Part of a small language model's weights: biases.
Each number is 128 + 32 x the weight over its row's rms, rounded and kept within 0 to 255. Layers, rows and columns count from 0. Numbers have three digits each. The size before them is the row's rms in percent of the matrix's.

# q: layer 12 attention query, 256x256, rms 0.0841, rows 0-127, columns 64-95
# k: layer 12 attention key, 256x256, rms 0.0882, rows 0-127, columns 64-95
# v: layer 12 attention value, 256x256, rms 0.0797, rows 0-51, columns 64-95
# o: layer 12 attention output (transposed), 256x256, rms 0.0817, rows 0-51, columns 64-95
q0 109:088132111100146208138175127075159102147135086140127143130133157069110090162168096197144148088117
k0 114:092119096133121127152114147048144208165140110066054144103147070119156129195121150129128136136118
q1 116:184106130146175122139164123109121081123105121143086175142177162090144155155106103159165164190195
k1 118:145112112087104131094145067155112148186187096144151137132083133138120139103095069172139154134112
q2 115:078069118143162085156166129051099112132115102118126143114120117133113133151085138119061126108152
k2 121:074196088164158107129119185128110082092076075131150099126095183093066110136093148093132121137112
q3 104:149111094125132141126117104095216122144127172116098131123121164125202155134166121135190152101118
k3 110:124149086112166089096135068100143134150153179116174136068120121140156134123140151170169063084132
q4 110:117166149116174147144096088123140156091117044160145068129125102097074111091103169106091166185165
k4 115:158169169149181159187128111099187150098168146155157080144142114123160142093111173094188147172121
q5 119:151115152122127100129128166172148120077110115122153081143160188167160108082149128126083132110143
k5 122:129170145131112159112143147142146088086067137106110131158155138124135125100115111163144148157115
q6 103:140146121142107181148150153095087144107209107088122140101093188188078115112134130101096132096154
k6 110:158150130152150152135109112164115078115164134125052080084105076146125128153140106134092123086124
q7 113:109163082172098204147141128174060113157112061145111189178141144135133109117140166142181124172127
k7 118:122143168124075207091101112171122164160112089202064139152147179165153159079130149154150134198138
q8 113:104124127089080132064058130092102163096128140157203184119141056090147065071113142138145098149113
k8 116:106142121208103160038052112128102111090113164101166167096166098138195137119102128144115164142079
q9 113:184122084147135084148137173128176095167049076124124095139128147096137084144148174146155092084054
k9 124:064111095155099074163129207091115118167147114128138131142128116109073128105076174138129113074101
q10 117:162084086088187114103121122086119083123136181068106134202148074138151140171155083153149152124091
k10 125:165056050087181157121090169102117141139159100063105136112081113180075096132064109138113104174143
q11 106:104128117109186123090153094150142154133114112114127135160157110132132170186108121206101168128129
k11 115:121134206108121196067178110113153115164172134079111165154196104130154153155096151166128113101106
q12 115:107109112158146150104104118135105129130155087111127157113123122087104140149102106089138085094162
k12 129:190134167123087209118085112095071133109143080130138128096155095112114168146091106104158162134144
q13 112:118121120094174131087148147124164136118143107116103117075164124113109145127154129117138222155120
k13 116:115120114115099094116161093109091144116093137082123129171131104118134209085194144109154155109156
q14 116:159145113134150102128127127112103137111101123080144104158136181117128116133187102106148185086124
k14 121:217111072130108103138164208127099191129090164133109116131132152110100123117135138094150140124110
q15 106:152123124145155148118141148084161114142129133143072118088169091130167120145115111140145149108129
k15 112:180131136108154119105107135127126167151086152105142164156121141104139113136099125126144168125096
q16 113:124100176153170124131159121084092158079176083158142119128130111156119156113137111075090115093096
k16 119:144135122154097137078125145115160141125118141177084090080145076155106088122126117143101172123108
q17 114:159131132135113123117163109116079125110105102087116163194088188108122128140187107157074119136131
k17 121:183164129156162147125139086090139125113193111113078112160147169106098100149139128162135135089107
q18 106:159094122156085146158136143077106153129136103116089104085161114122173101127122124112117150069127
k18 109:172110181102135118121077169152096178176138176124097087040203144157120173162112124104105123116102
q19 114:189151180109096165109156095160184114115159097070101177083102105143158142170191071133147083160100
k19 120:062118146126106221095174128149103129170184123074169128086079085158159136111152079143140133130129
q20 112:094076106100209120112073144153121163123103172170102126136075084093143123156112128121129065143140
k20 113:122116098117173148140158123117171178128159148159081074132077119097158115130138109137107138145123
q21 113:099141135177081212152135195118163082095140132106142116188135136103101112190085117134174082134117
k21 122:066181094118070145190168113132125094190141106183095146161116166103087140113131137173089084127123
q22 112:065092070133118128116098082144151083099094082142142091131083112097105165138175129155124107141116
k22 121:093099116178092153186128112159131101130186099155070129186231119095122125155086105132121158158172
q23 111:140107119108120185147114133085215119129129193161114140091120106139166093145098194140151103108125
k23 115:112080106149130096165130113105143120124095158099145145163151099101104118155132128118104133125171
q24 114:116101161120087135145127167137114165139148107140122124178145122094099150090152098151166068204196
k24 120:185141114102095125145145121141148109098154150142127111131098147128098168081174119130164131181117
q25 104:143066141145137109125152127131103181152123098137128114131136161172111103138118140139148155122149
k25 113:143165188172155155088126126102103111077111126136078153146145123157155157117144140134146150142095
q26 113:111088165113084166123102062111094164115121124132180166142084136140108146156085104068041112154142
k26 118:113134130151157160136081133097114144131190147146147113115133085089124147199102092132138121196150
q27 114:196116128118115089085129143161120151081095114129150156088138048101131100139127150170129121103148
k27 116:106080150138127144051085125124113125102153149078158175157199106086172144076040175113155149115082
q28 110:074135110092098093129186119163133155180116167174123127088119134128156169133140122113157116115138
k28 115:157095055111158109089121106102141211163136130080152188177141100116134116099054127151159161136118
q29 114:122149113110129099085139066128104130102157094082095150130096161175094094124126121198106109124096
k29 116:182142166126086081110079117099108142131118098090113114122105109115087146181124135164174189076127
q30 109:073161076117097154208115145145164121098100122174134124178069185131136121171157116161157187135123
k30 112:174127069112073183148126152167120133131097120092091080191115057185161139159090113169092163099132
q31 108:140153096133060096159087173118166134130122143128065176155152150170120121124154154125111138135104
k31 116:109150093144174064157092155073178124118145154091111157131116108134140135125100145162143085139169
q32 107:106126082144090151105136170146127121075120096104116104110140119114153118118129162138109162140122
k32 112:145111095097118175103161095134193098139113116137174156129152104175175157149143150159132163110108
q33 115:118119105130119105080140152072112107175135108081103165134166088135130107134149097102147155107101
k33 128:137144106156092103080121172145076114084113106140051149141124091138127122080146171132140139106143
q34 112:127108140147137090064172182161146112119153071095096092077141148127159083221177153112121142127169
k34 116:113107122129119101094106155150121168123102176088133107141107070112108118096106088066200155113153
q35 115:104084120103160142057141174136102167197133101053163167129162117152098097178121146115061031096110
k35 125:086127114159145156196146146087103125141131080135133139104131111135143105119126227075126134193137
q36 119:138085128141147182146144108093113182093123174129086077170140141210152109081067133161168076166146
k36 122:107072159174117138158105073131133091128117147129123071146109096118107079101095165066177105160120
q37 113:095108116138138142117147137160103077129123122111157157123143153096153110096102111139142068138120
k37 119:118089068128065135138114111190131108137108119179132148139128117118112138092130073086158142107153
q38 111:094166162154135159085158114182112144115157122155173161139146124151113134156143152115172094241097
k38 115:083129144173150128125134064160171071130122115157183100168128140106144173128148145082149123146098
q39 110:174105093139173160115170139120088178106101057118087089143080145142131102117188131060129133106088
k39 117:120153102131119158098124138134109122105117115152127085102127169111140159123068088059117095095083
q40 104:129111163141193132168104154190120115130173101135078134111093123113102144157113149154076140109094
k40 107:106094123145147123119115111172137083129154100091087153130128055140128121120107137127133092095177
q41 106:174106155150141115119152147084137150042112086108172158087165050096147112143106139157101084127190
k41 112:119090142109121154085103119163083130082064143114187133089147090130108124084107208104082128134129
q42 112:141084170144123138146099177188193135081100143057084096140120159120103065089108147218145057091129
k42 117:147089159100046095199112156094147160084188090088110142128103163121177104147095176146102095108143
q43 106:150174154198135083143137149122122099085119126103102113168099113124188084138047170137086034120119
k43 108:148192110097130102121157141154118130160105108140143166094121182140145089080153099126090077107124
q44 110:093108098108112087111164127105065138091155173095157128073111134146088113100234132101130121141078
k44 113:111120096119161134164097188075090080164091149076157176085152158161091147136197090140103177118149
q45 106:121106107139079180129146170127099161128187067111154138144067178123119073140112112134173134105172
k45 115:092122102140135161112164146131128137139166133136130100173136098103162099148150130110129125088125
q46 106:128157186131084146093125081134120183113110165146181141099083165104128077129138134147087133129162
k46 111:138109168137116196074085151101101162103116144134122149185128138105098130185114089113129115140064
q47 101:132138150107125110128097117155111153123167129130124123090123101113112122088096183120129076145121
k47 104:095100151139123142149132121126118198150131157123156119175089155130128080116156060143199114100129
q48 110:122169084099144125104078074177139161136156160131094114095125082092142146150125131130143097141146
k48 117:121137087185151162109169128110124165128113092145083135085125077116121182153131085117123054128132
q49 108:123165161109150154113148106168130070130118134191182152117085132146089134120116172114121131169117
k49 118:144135132114095137118162115110165110087105179154165154135117162111149150102149146155169121141205
q50 107:124137064168041108189129142164096121112145186047113144114081078083088167154168106129191141081109
k50 114:145081080135123185198085176148135097162175155102115149145110119146064097122105127087129134089094
q51 117:105153095084122101191148096163159123140136152156139083110096084036175149145110084159148103168210
k51 125:169136100172121115105141144142125138197152148158073174115112076038131138133117110131147077158111
q52 107:117112161124148135114092108098170078170105112148114140118139072136131166132141161130168119111139
k52 117:122114116138173193109119152159175084083119137166165121073095107120115149212121101127104094163152
q53 108:150118099181148165126153120171166201122109110085088119135118098121162185113101121113169151087138
k53 113:143136186107099127170154167159125114121120141111133105211159141172146114095107084092107126087126
q54 108:155121165105114153105138119095183041115110147112115077098157122147147119133095080149085085100101
k54 113:159056174156120144127161179112153071098142131122082124098151152103076106118105153138183088137100
q55 112:055150128105099120131134185143129162157140138125125138120098131082050111193167146116060152123110
k55 120:203147117132198131135124229108122161137053136120090186109096138098157115167082176120088093137167
q56 115:170102115144115152170136129161141109189142111089106096101158098123142093143152201112148135156188
k56 124:136116131131058101181184113151130095165136136182073101093138137066160142149201150116143167152121
q57 099:134119208117074132124130116142169136082120145122226165133136151115110082157145101149093123116145
k57 105:061186134172151141155118167117152124125140194091118126109143156086104156136166181138107089172108
q58 107:141128101170118126136135138104180133120171112107179082144145122189103197143126138167090139099087
k58 108:162102139157128176163169100130181125098154133096121125141144095157136135173072135159131145126117
q59 123:161137151069088054157099144116111141075099102075134135134111152139149161098127182170113156122170
k59 129:108148140149103108101091106129099111098117120095130170117128135120120163092111180168071100164162
q60 103:099148142129123094093094125141138180127108136081161108130141140100178143091126117168079116100141
k60 108:172104156120136139175094074124145128135104147088109085139113088138158133141099099204134174133090
q61 106:096081081158152127086109148119164121134218127177107135086142165118114095118167138124091189184160
k61 117:086171156125188132120149138137183161110142134172121169077135132078151181103142166089139139137124
q62 120:104119114117141117069184137154131137067138157105126131143146120153140107095126192165175157126149
k62 125:143211078088108142038129123132094072106103150131166097127140115136105110085168154131140167140129
q63 101:138082081119088169178064128188185156150084083148090112061139079107064122211140161099117129106113
k63 113:190146103119118133134078111160146131104129177104039111112103112069128103145131150076109125110094
q64 116:156144094132083116137137106130151159127148047158136150182116091093203135125158144171140112078157
k64 120:147166103069126142080133130126129157160130130139115152160138094065159109162140140125131122098153
q65 122:140183168147139072116173145136050136157104153117151184159112127167090140122140106146134102187111
k65 121:069063141172128144081144092120170077146166118112181125128190141164065121103161194183124118185134
q66 104:132052119183168189106163116146104156096085084080138162101110077139101097109079094158086093116147
k66 113:076148132106135161115121154090123087112173121079145134123192126192145107051156123090102126164112
q67 123:136139121097160095100143104116123102137113090159103146133107131136132152072139150165096131091082
k67 125:162184103133063112079123098156105088125119113143114059121198125152233181102129128139137092131183
q68 104:148162126147139131154172125151085167181122126135157114170163160096161119100076105152070145189098
k68 115:152165092112166108131090143091153151152105162092099111098124152159168126086127117149124116139091
q69 107:228112142162135138112141138126129204112082118093089177104157130143073063109117149114141144063124
k69 117:169036175114112097104107142153142165093131118078096171070142108148156171132134187076121150130113
q70 106:074170135109122158145174173151155134136132160120069144092177068150152077111074094117143117158111
k70 112:126131061085112120131130139099150121206145065143166157120126163088105132121096169108166143112087
q71 111:136119127157122165185114123119098096170146148088124196077108129142146145076059144117082161123130
k71 115:184056111142123165178106110081147145119125126143093157121153144124125117106167095135152076117195
q72 110:045160048144203145115176212091121101098129122130108115165172111103069041124123161134143095129079
k72 117:091159073130148145131156146181119165159125080136175132052105199152147098151168121127101132157185
q73 105:208155152154146155109065117134129152080145049154111097119156103143102124163143093141129130133132
k73 112:068075107142099163136107121167130148106110165084096070100125138109162161173060130158146144217075
q74 110:111086187188184052100063164146125135161124109087140116181120085095198110074087092100138090102088
k74 114:105130137149121098074108143137105150138179136174078113122231134116102080103116149099187127113126
q75 110:117120125147140069126106088169161138099146151119154196110081102213065176147143076114112117091137
k75 121:131101151159179112115170087138129125074157077110151115135043123161130150191165057134150130105170
q76 106:073088175131163124137133060121143158151176112140104140126077138116072075138100138128172117130104
k76 110:062119177109153154125107115129143166122166143160112068167102104081068144112134125111157113127100
q77 111:083134087200101163080173040142128118141175139142145109161090166098181114112140134133132156136101
k77 117:112163123169201150106098073105044123121129160157167099118121107098210116115185100127106125090103
q78 110:134162129131131053050079167099104163121174211147140088087063136146148104037133097126121069112100
k78 116:101174150142103081103142157143074098123117184113184130085101116156104114068146138156093134073092
q79 113:134155136106141161095184066111187108141138112133148116152110187202114112114133136142129149147159
k79 122:162113143150128127120128102155184123132107120120095176123114217133127151170103148098161113114153
q80 104:167181157084138085126115108165183085154108120139101109151106144193104166110186122139133130126065
k80 107:109151165134133061145160145080126115087083069067156111168088157140117157119168116194104095122139
q81 101:150149161170100136111081146065137120151145185104231136186153136097069149085199107191103110146202
k81 104:161107127150147170143096155105113107118151181102154120102100129163132104169092138168056166122178
q82 114:190020159153126108157136142173120110115155085132180138138150072117069092109071101100112041080150
k82 121:157015145148173144143114116132154121097160067142166108117115095155130172131117128077148115164133
q83 108:164198153115156122131166173162152119127156117138125082068149175105167142128079114113095109122118
k83 116:170124089175077147151139105110099145086163182108134108086132106088117149136169085076103117089133
q84 116:126158130154150172151115086124161097130071114133134134158159057155121058151099106099139166142085
k84 127:127152153180171124139153158092145058126114121164161173185177101150143072112093140147142120137060
q85 103:141152102149129121122121115154074143176115160108141084120109150138133121142119094105146082164073
k85 105:098116178143142115171153124108108173136118120118072155153127093193128140134168114107113117057130
q86 114:134155145131079192095143123171109059165106084077179153119090133110132189183166116079117084093149
k86 120:130145123124088186164102121161135124177154127139143121069066100099112136104149119166128070122084
q87 116:143150216099141172166174101136062053118125185125099159105087139141159107131094069110127123115172
k87 119:186143084162158109116150166096075132127064132125087137081097113153148096123128144080060081095095
q88 108:097154153129130103113167145156130083157092100147141136064107107106140138050149073128123139106160
k88 113:183108135096121125163140109159154120083093158171122135115088144074117101105144102116105155118166
q89 108:093108172126186091073162143127154104144153098095055068128142101107076071163140089126157119128163
k89 109:151130184126132064090141142091123143099137151180137084105130117109147157061234119116089104160147
q90 108:070154110114124120110085169063182138150182180134111185107073114166114227125161142166135080113126
k90 110:142132039122111163098106171092099088140112181123144143124054141204089108139098123174098109098169
q91 114:159129101167166099102094119145148129108108121126146100072101118128115150033106160059127164118134
k91 118:161138112162132076115120096077178075099133160125143134135104075187128151073077109081139148175155
q92 110:173076132122087127106110092133176160169178109100169143154143096124192155082143152142162153138140
k92 109:152076159176150171123191125141105146108123114096110089123142136104141129081221124110128113137224
q93 110:169080165070133134121162127159154169126098168151123144126136171195139171121158221121120112076134
k93 113:169133171125118114126098152135171119092100115061133145180066110111138134114100168113169130149120
q94 117:088089124153091083127132157116113087119149146108147091122077104167184152122118100138131115138163
k94 122:149153125093134095136195114137103136092097134188133103060116063126135141106144110081126130127161
q95 122:168088165154143132085168148095128095096106115116144069117109216136124168160156173113147100119178
k95 128:141125121101111139137131089191098120075119142148167043119158121101077107076131160090093143106118
q96 113:094073110158197105098183112175128158145145106131148152103114142134134089112100111136190072139095
k96 118:074106149146143163109097084160086150126198139189182136094115115142089106099088168111092161118158
q97 105:082156066138135078085209118061149121152103156128081103143112160055136132113177143155173079160121
k97 115:105133072084138063117160046066128138141124188175161109108159186094162144122152129079144145112133
q98 117:143090134153209121144168169082101192076083135138196132151112085136060144156103102088160169131116
k98 123:060100148160163139139138111130113133107117161143100122137123165113111080151084206102106160131081
q99 118:069109057052150129116106123144099188162146068121095090168138119128114104101093146124172125175159
k99 122:177171114153112087119166088099073177139139092129151077145117036117146113147119166055162076160175
q100 102:134134164088123125151132094114106167147092090157097143096100147111109103134150124152120126104177
k100 106:181120120079152124098161070189134114145142139120115140119175177133134091137166149080149145145126
q101 106:095068147115162081149108133090189123150077067134139163131097197123163153176151088132150108164170
k101 112:138109212131157084097087164055157154128136109127155109162118104152132131134195072066124186126146
q102 107:176164100112068166114111141152060093097159107150066087136115096087062131108093128077127140131125
k102 112:130089115177120115146101119081109133130143082095113128193142143108170115128188120147073130143116
q103 112:146180074191182103189132119139117157145135074116164133160117072135099137160124161131093185164123
k103 117:115129083185133197206106104128105109204099102130113137144153173111150160076111142181098165115110
q104 114:117173118111140149136146155076155157158125098140149128142104139095147160126051120117113095151068
k104 118:140142107081175137144149108115156103124154095176078126141106101116095092168094068122096110132112
q105 109:155150127095081103136195224052075141138209107140143162140100140157114108132095106123186140185200
k105 116:100100110104058143136154140173151109091105166122112154190061126148130113157118142118138150137195
q106 110:062117083106095124108102125102089062105134116156125080118145130146104137155127070138113146140142
k106 115:161097126144098154082115142119145174166113175136160081127119135125105152142138102095117133125143
q107 108:117173112098128096151104124132157117085131170180117166176102084140157108150094188145145117104095
k107 107:123133165103142134096133091136113132162068150078129189104129112151170131146085128153135106105140
q108 121:117132179121076135135071114127106182079126167165181106105093149128146119164111128067172141121099
k108 123:198154136134126132191127093116136158121144149203114110137141138119135113128145151091139215089119
q109 116:131128182112099084111151101143173143069179076123112137100110173153070101160105143075176101118234
k109 128:147135153119137142132118088177107135105098170136153128159082092085109125122166123097183111164085
q110 109:140094106128165117078115169109112164117161136141148186153124130152072098129153104169112124142141
k110 112:158087110110127085055172165112107156122084105144151123167124198147067101066152149115142124117100
q111 119:154111113182152114141123138102128145139106064159163139091125127146163184121130146116132078136091
k111 128:152133146179149161046119122156157146084131078139116099042118099158193188107114124095110107134094
q112 113:133126166092171116145146154119130152090120126136065052095098077107149189107121133118115149110115
k112 116:185111121069124105114150146119120162088133164112126106128140178130094136113113152090148126112136
q113 119:152117145162110175150164144119126102147143133128148138175115139201185084122137109137102113128129
k113 123:132144164109136113160130191184153098205110134150122090085074126099167072149098169083137128158155
q114 100:143119155089186152123119083135146113145075091146096104134138088109111120153055136099096132114113
k114 105:165124105108156113133134103124104084184132127117107135121119135134131096168155111173144077172112
q115 110:092103091086128118100154098139135121100112093104172170114124198163077127079180234147089104100117
k115 115:121077162106096096148108083077161071114140076095158134096093155136109116068199131148153093133126
q116 102:121166150170110171097128181126111162120170124107122168092171161118100097085140098105153163173119
k116 110:112121158152077138075130069084137123096148155098132119137130150111135121157142106061175174072088
q117 116:093136153096134111115148121080143122071131135157144125132095134111161159160109031212096090112137
k117 117:122134117131166163084160143157116119151162154140150175127113099131146112105117072180111119140124
q118 109:151135127181131177114106139141134132203095139164120104084103142088077125166186118123080182095139
k118 115:159117109096153118116131171106240153134103103133102155095185120105124127201103169158080164158139
q119 101:126096113121141132159132170121178119131149168149138167111059165139120189127152157115114092113134
k119 108:087102160125095130147083147142165098094139169133103109105155135203143162171155123112074146093146
q120 118:182155146137156107093160139094118133129115132119113093146107113116167092172160111128164178111149
k120 123:168056122120205120130136135154090179091092178093117166187080133115159183117116102125173166147178
q121 111:127114154116165164034167129129154180084087128095142104106124110107172161084067159131112173068113
k121 117:066179102117152154034100152146143102119048083098152111121125113083164116099067157109158105094090
q122 112:094131099174176157129148110070142112144107147163158145155113151105193097136116158132082126166073
k122 113:126134082124113190157109096077073121159139154150097165099142163123152088141076081104170110179108
q123 104:140148148104107109151100133178128131151090082097104129121096062115128153120186136146110159122074
k123 110:128155214091106077106129126125092080109124118058168100064140130178108133152126086161171076130199
q124 109:150095150131155094099110123137109155100147112122098111074153099122113173143140100157093142151212
k124 117:121122142137171142178136119130135151122141112150080122103197084120132109084143128105080174119125
q125 110:087146144154088091125159165174109123157106081087104147155118188130136087150145127104169132144092
k125 113:065175123144099103143094149147132115139068150136061126103127174130097133169108153100154114135120
q126 107:131117150096095123081160159156098080158150125160060105093124155139101077078079123105074110114142
k126 118:098177174131111156092148115184073151162112147128055117076134102130144138095133136113100128122189
q127 110:108143065120117108173145113173087174106085111128158073154191124093101065153162178115118092191150
k127 116:122163064139077111152076095070123154162161132143198112122098099123167173175104107127180150223113
v0 117:127152139129186174104167142113064132092141148087124118129099123117120084128109094110168115163054
o0 112:103101137131105066103138123142195101158117113151153118152167122093150176136077148142137165139111
v1 121:136123123131171142137144145165151057088112100132107145088137143133181137181083152080149148086125
o1 116:122143134132123132119106141095060102158150164141123121180142137135116115028105099168119056099174
v2 115:068211129056140138111139122200096132174166121099174164132053168092110109158103139078186162144109
o2 116:107132123130084083109131121175183162114095148122173196130161088129122099141096091155101127140125
v3 123:134068143133148124168094152136167099133148137129119165167083144138152149076167120150159070126080
o3 119:174136117132161175116137131136101083155147149118108107122135095102188087116123148101190158111139
v4 128:150128122138101097099103138111051143102194103057126123131106096085087116178109187100140146160136
o4 125:101092159146127165161070112099168182141212121073106158098096133166162121116187147151163131156080
v5 115:093151130103109129098079155099107161069100137247120140233066137131141142148157136136130076117095
o5 112:111120105092076063187180183128112064104125124136112129122109151171131134088142102083139108132139
v6 125:118117174135105117101191081117119110162119146111087129118138145097145129137127070161133055082171
o6 123:090127141153080111128137096067151141101125104149143100178137155125127150162106108075095154166133
v7 118:075111152124169130138165111103133141147116142129131180149126169132139146144141154079109229107101
o7 119:109113123151110106181111117121106127174107155093127104134102124153154114146153158155103143179097
v8 114:171088129142076181095107115108121093155149203107095103155133122186152117112152105185193114126130
o8 114:157082136143136089128050133059152153156112104187105140221123137105143127174120112110130098149119
v9 113:124151169125080073173153111131063147153143112163112092104161183208141130150156137099161159182097
o9 111:113096165209106137186080091173106129162090131148172065163151123104066106152088096094166077094125
v10 116:155182161167117151146168098196042112073074107100131157158093074124099178190159118141143172111179
o10 112:088140131161104129088119127147128122097122160082192133231123162138137179071106132091114097112124
v11 113:169153130116125132142130131100144137158203101173130121070154089067147167126097122085115150096075
o11 111:123117068178187131162101130138083091137111124134153204153155051154103117137151112107176142144150
v12 124:158086166078137172132135105133067122097135127202124166096122146137088118186189117130059146092157
o12 122:159148163100148125185088154154146109081166167122094155125114134153095108118105170129114117219123
v13 118:145098123154118095096146137138108119128112092126127111127130161071120131154099128078082164178053
o13 115:100096100126105128148184095162127111039148174120152116127102116123080158123148166143170105162069
v14 117:172094148114149154160181114109106117145099143136144135135142184148118168117150200100164110124128
o14 112:114144145123098123164108151158133168095164141136158130170151179145157109090134150169141107119129
v15 109:121136134104135086139180116146120106122154111099105075092167116121100146158116122151149140074132
o15 112:155120152119132075056110109117125155124117193114126119136100157065077117053123112110127097148147
v16 114:118139110127192142147170115124160129144135136127106089106126115083188130133127114123128149111115
o16 113:144174145124118149133151167122135141144117098128191123114110129134126136133089084146056168144152
v17 115:164106167100181139196131204172145143135153153168122133181149120110167125152120089152167090179110
o17 116:151142114164111084146122094098106173132124125190121143192104148075128097106137147165141148091083
v18 111:116126117098080147119113084133098136093128090147102128129123185126112088130152142108140153105177
o18 110:105142152100129121138069175130095130138111126177120134095149153194173090124123087198163105182120
v19 122:094064070125111205155121092132110127121107118142145097184159145103120114071198151116144130093211
o19 120:141163117116091142126125135107156186125112056137151142117144177160115151083079138147102121144111
v20 126:143115150196074168087169144144122127140161150140147081116135139139105110142107138146132096124109
o20 127:158131172057101079091093134116146115137109104136123125151160145136177101168124070151149112102131
v21 114:115160135067125133145109169151168053085107129122121155129126107094140156109147108145148097160169
o21 117:091143215024149085194141092113120185074114107160140088173120131122154152137126131095163123123115
v22 114:103140106169088095123073137169101140172164131160181147147139109192142147118077103120080090114151
o22 113:079169127139106122183148146125115130139105164082129112115002160164149111109130100125132152071141
v23 118:154098091102118120170111111153135100092121130127148082121131120151123162126070113215130098197090
o23 119:142124133119114107145106139121149182174041104119148144138153120171148096124097102100116148142136
v24 107:120119128107109122154097169092105069182109133163076157110064113072139110148157135122150167181194
o24 112:080138179154117103169092032074160061140146130103120161131157114191149095085093191138100120157107
v25 116:189156183113106129114127091099135154089127145144106137142149143110069166142089130158115113121180
o25 116:142172147099162118116198140138127183085130111163105169100119191121123065104185141094131126169117
v26 116:161174145156126178128116150125145083147110121108145127167105087138115190154133154089121143105103
o26 112:102114079168116112124093118121174100105180191123093106185156123121172142092143139156139142149097
v27 099:145128072123115147137154047058133105130069126109152158119192164145154070162123113076082146096132
o27 099:123075108151152120129105157118138172124183110095146078122121148121193116130112112154126132141119
v28 119:119144096103140139184143110081136114099141094122088079100121156105162162112118095085156157079108
o28 120:111071102118111095089158143174141127155123149158191127155155142160129123120099126147093113125114
v29 121:147157221171134173137086101124130105132112094150120141117146154144112112179171066113091154145138
o29 118:148154101104176153154124103178132111172106073119094145156128131092117089159188091084093083168107
v30 119:212138144112112140179229150054126078145094151201099111111122166095126118149143120107146156167108
o30 118:141136145132050104191105088107192144115171166137133106112065175106079151151160142176147090191136
v31 114:150094166092109146176068175158096154127134143150095178125118148183150136099180127142145144130160
o31 111:089142100124136153096066119067077112185182148182166108119122195130077118124084080115206112107130
v32 124:131113163141129142155103114169176124134074124146212169131143112164134177145139116128138090106095
o32 124:099130088095120080061152136194057154101128116169110144125060146128160161115133103103176138127129
v33 114:103174150114107085092085124148135133082109167105077135130132119120162186151108145094109089135150
o33 113:148157045075179074132089144127130129131057090067116150152107168156159094107130122132130162129113
v34 107:123122139147104107157106134153104089099137126114211137053126131143133154050063077145137215120185
o34 106:159125099080144112069172196124136117136072116101143170149118110113116118181139153132156138153085
v35 110:199154129155122096144112136129123162120094166157122106134142088157120151123186102118154172088163
o35 109:154105153145167134176131137108127150165208061172108129132098140108152139118130116110066150165085
v36 118:121117093105112168149202089112115099140145151104085126142103133115067155095149161121126102111127
o36 116:095124132103165102187156135185177163118110199097159101094109090148125151097145116058088157142113
v37 111:169131159105114103104147159133127121149093158139106096144116158169119144132150073087106151198042
o37 112:090169124070157176171170097140127088122134137147155130142136133099121095129161129187122074121125
v38 114:118127148085133096129082060073104077115116198185078076145117133156162112156072088089112093137175
o38 115:122121154130165098148146146120129182193178114106123117171091145132141127136149098089190148224192
v39 116:121101128100113069074112100188119107128104138147114136124021102113160133121121104109181140161083
o39 120:112100129094136073098052181090151118170140103116148109164090103141152184084106154067109170203102
v40 116:070125143128143076118143159184124103114146115108168058095120159121173154145121098116125098072145
o40 113:124161071115081092126142048141130050140071075103157159157035135097116168111170074151078176100113
v41 113:118133121082140137144159118098188179068102111158130097179162100154111163142110156080186096140160
o41 110:134120159095179097157130153150143160091193116136151119116133122109144119097137141116069126136120
v42 115:149196133080085137137121155126144123157139122119181110104152169115146189094135159139092102126133
o42 110:065110159127144151103162167135090109164133097108167124138226141108103101147194065116182152115169
v43 114:115106139095190072135185130118130150141178133102063128149139116122131146137101129133021095104132
o43 116:140162141075159118145125084092099107201143164091140129155129109123160197149150100114114146123072
v44 119:103163177165092139131092078118141141095086106147123119094092139152152105135113106138091115075087
o44 119:195140133143116158099150154166065132098128091113090111157141135158172102121139116082168154082112
v45 121:041125092126120110117095132200207085050148177144082126121132162067113155143062172154141176137108
o45 120:143137130081148079156119155164085184157144101158144150125110109074091136165169101132140132141094
v46 120:161105167133088124118140133163107114177146078082103154122209114140163106083165177152092168076120
o46 119:089174171128147137142141121123043095120138135138093136098074110076055113144163137119154114074140
v47 126:122109137146151103103197140080135111098165069146135093092141152103143096065119103119169096141086
o47 125:174141156203142145179123118144141101117160201046127119149109161136170113148094080146142144094152
v48 112:085107167124186128100170140161092154088140143141127126120137130196111130152094160194126073120174
o48 115:119188097103110154156076158140149089088104122123124113133110109108102131145130129096131145107111
v49 115:096129146173117076145103103142131177086160097144134163175122089125144146086133137145065052123142
o49 117:121119162062101133170093147067093139149111149065120121091160085117140120143117156115124142090092
v50 111:189151128113165147095100192163139149128116130115175152169132087078142106090096149079176135093123
o50 109:124126073139133099016138147125140137099086201123100107089108172119121111104207159117148088103100
v51 108:128144103097131200179160133077154162165125123094158097104112128077169109120086093133123116076188
o51 108:150139164080149158110157067085137145163078157139167123096148088150127188125113174090158082129087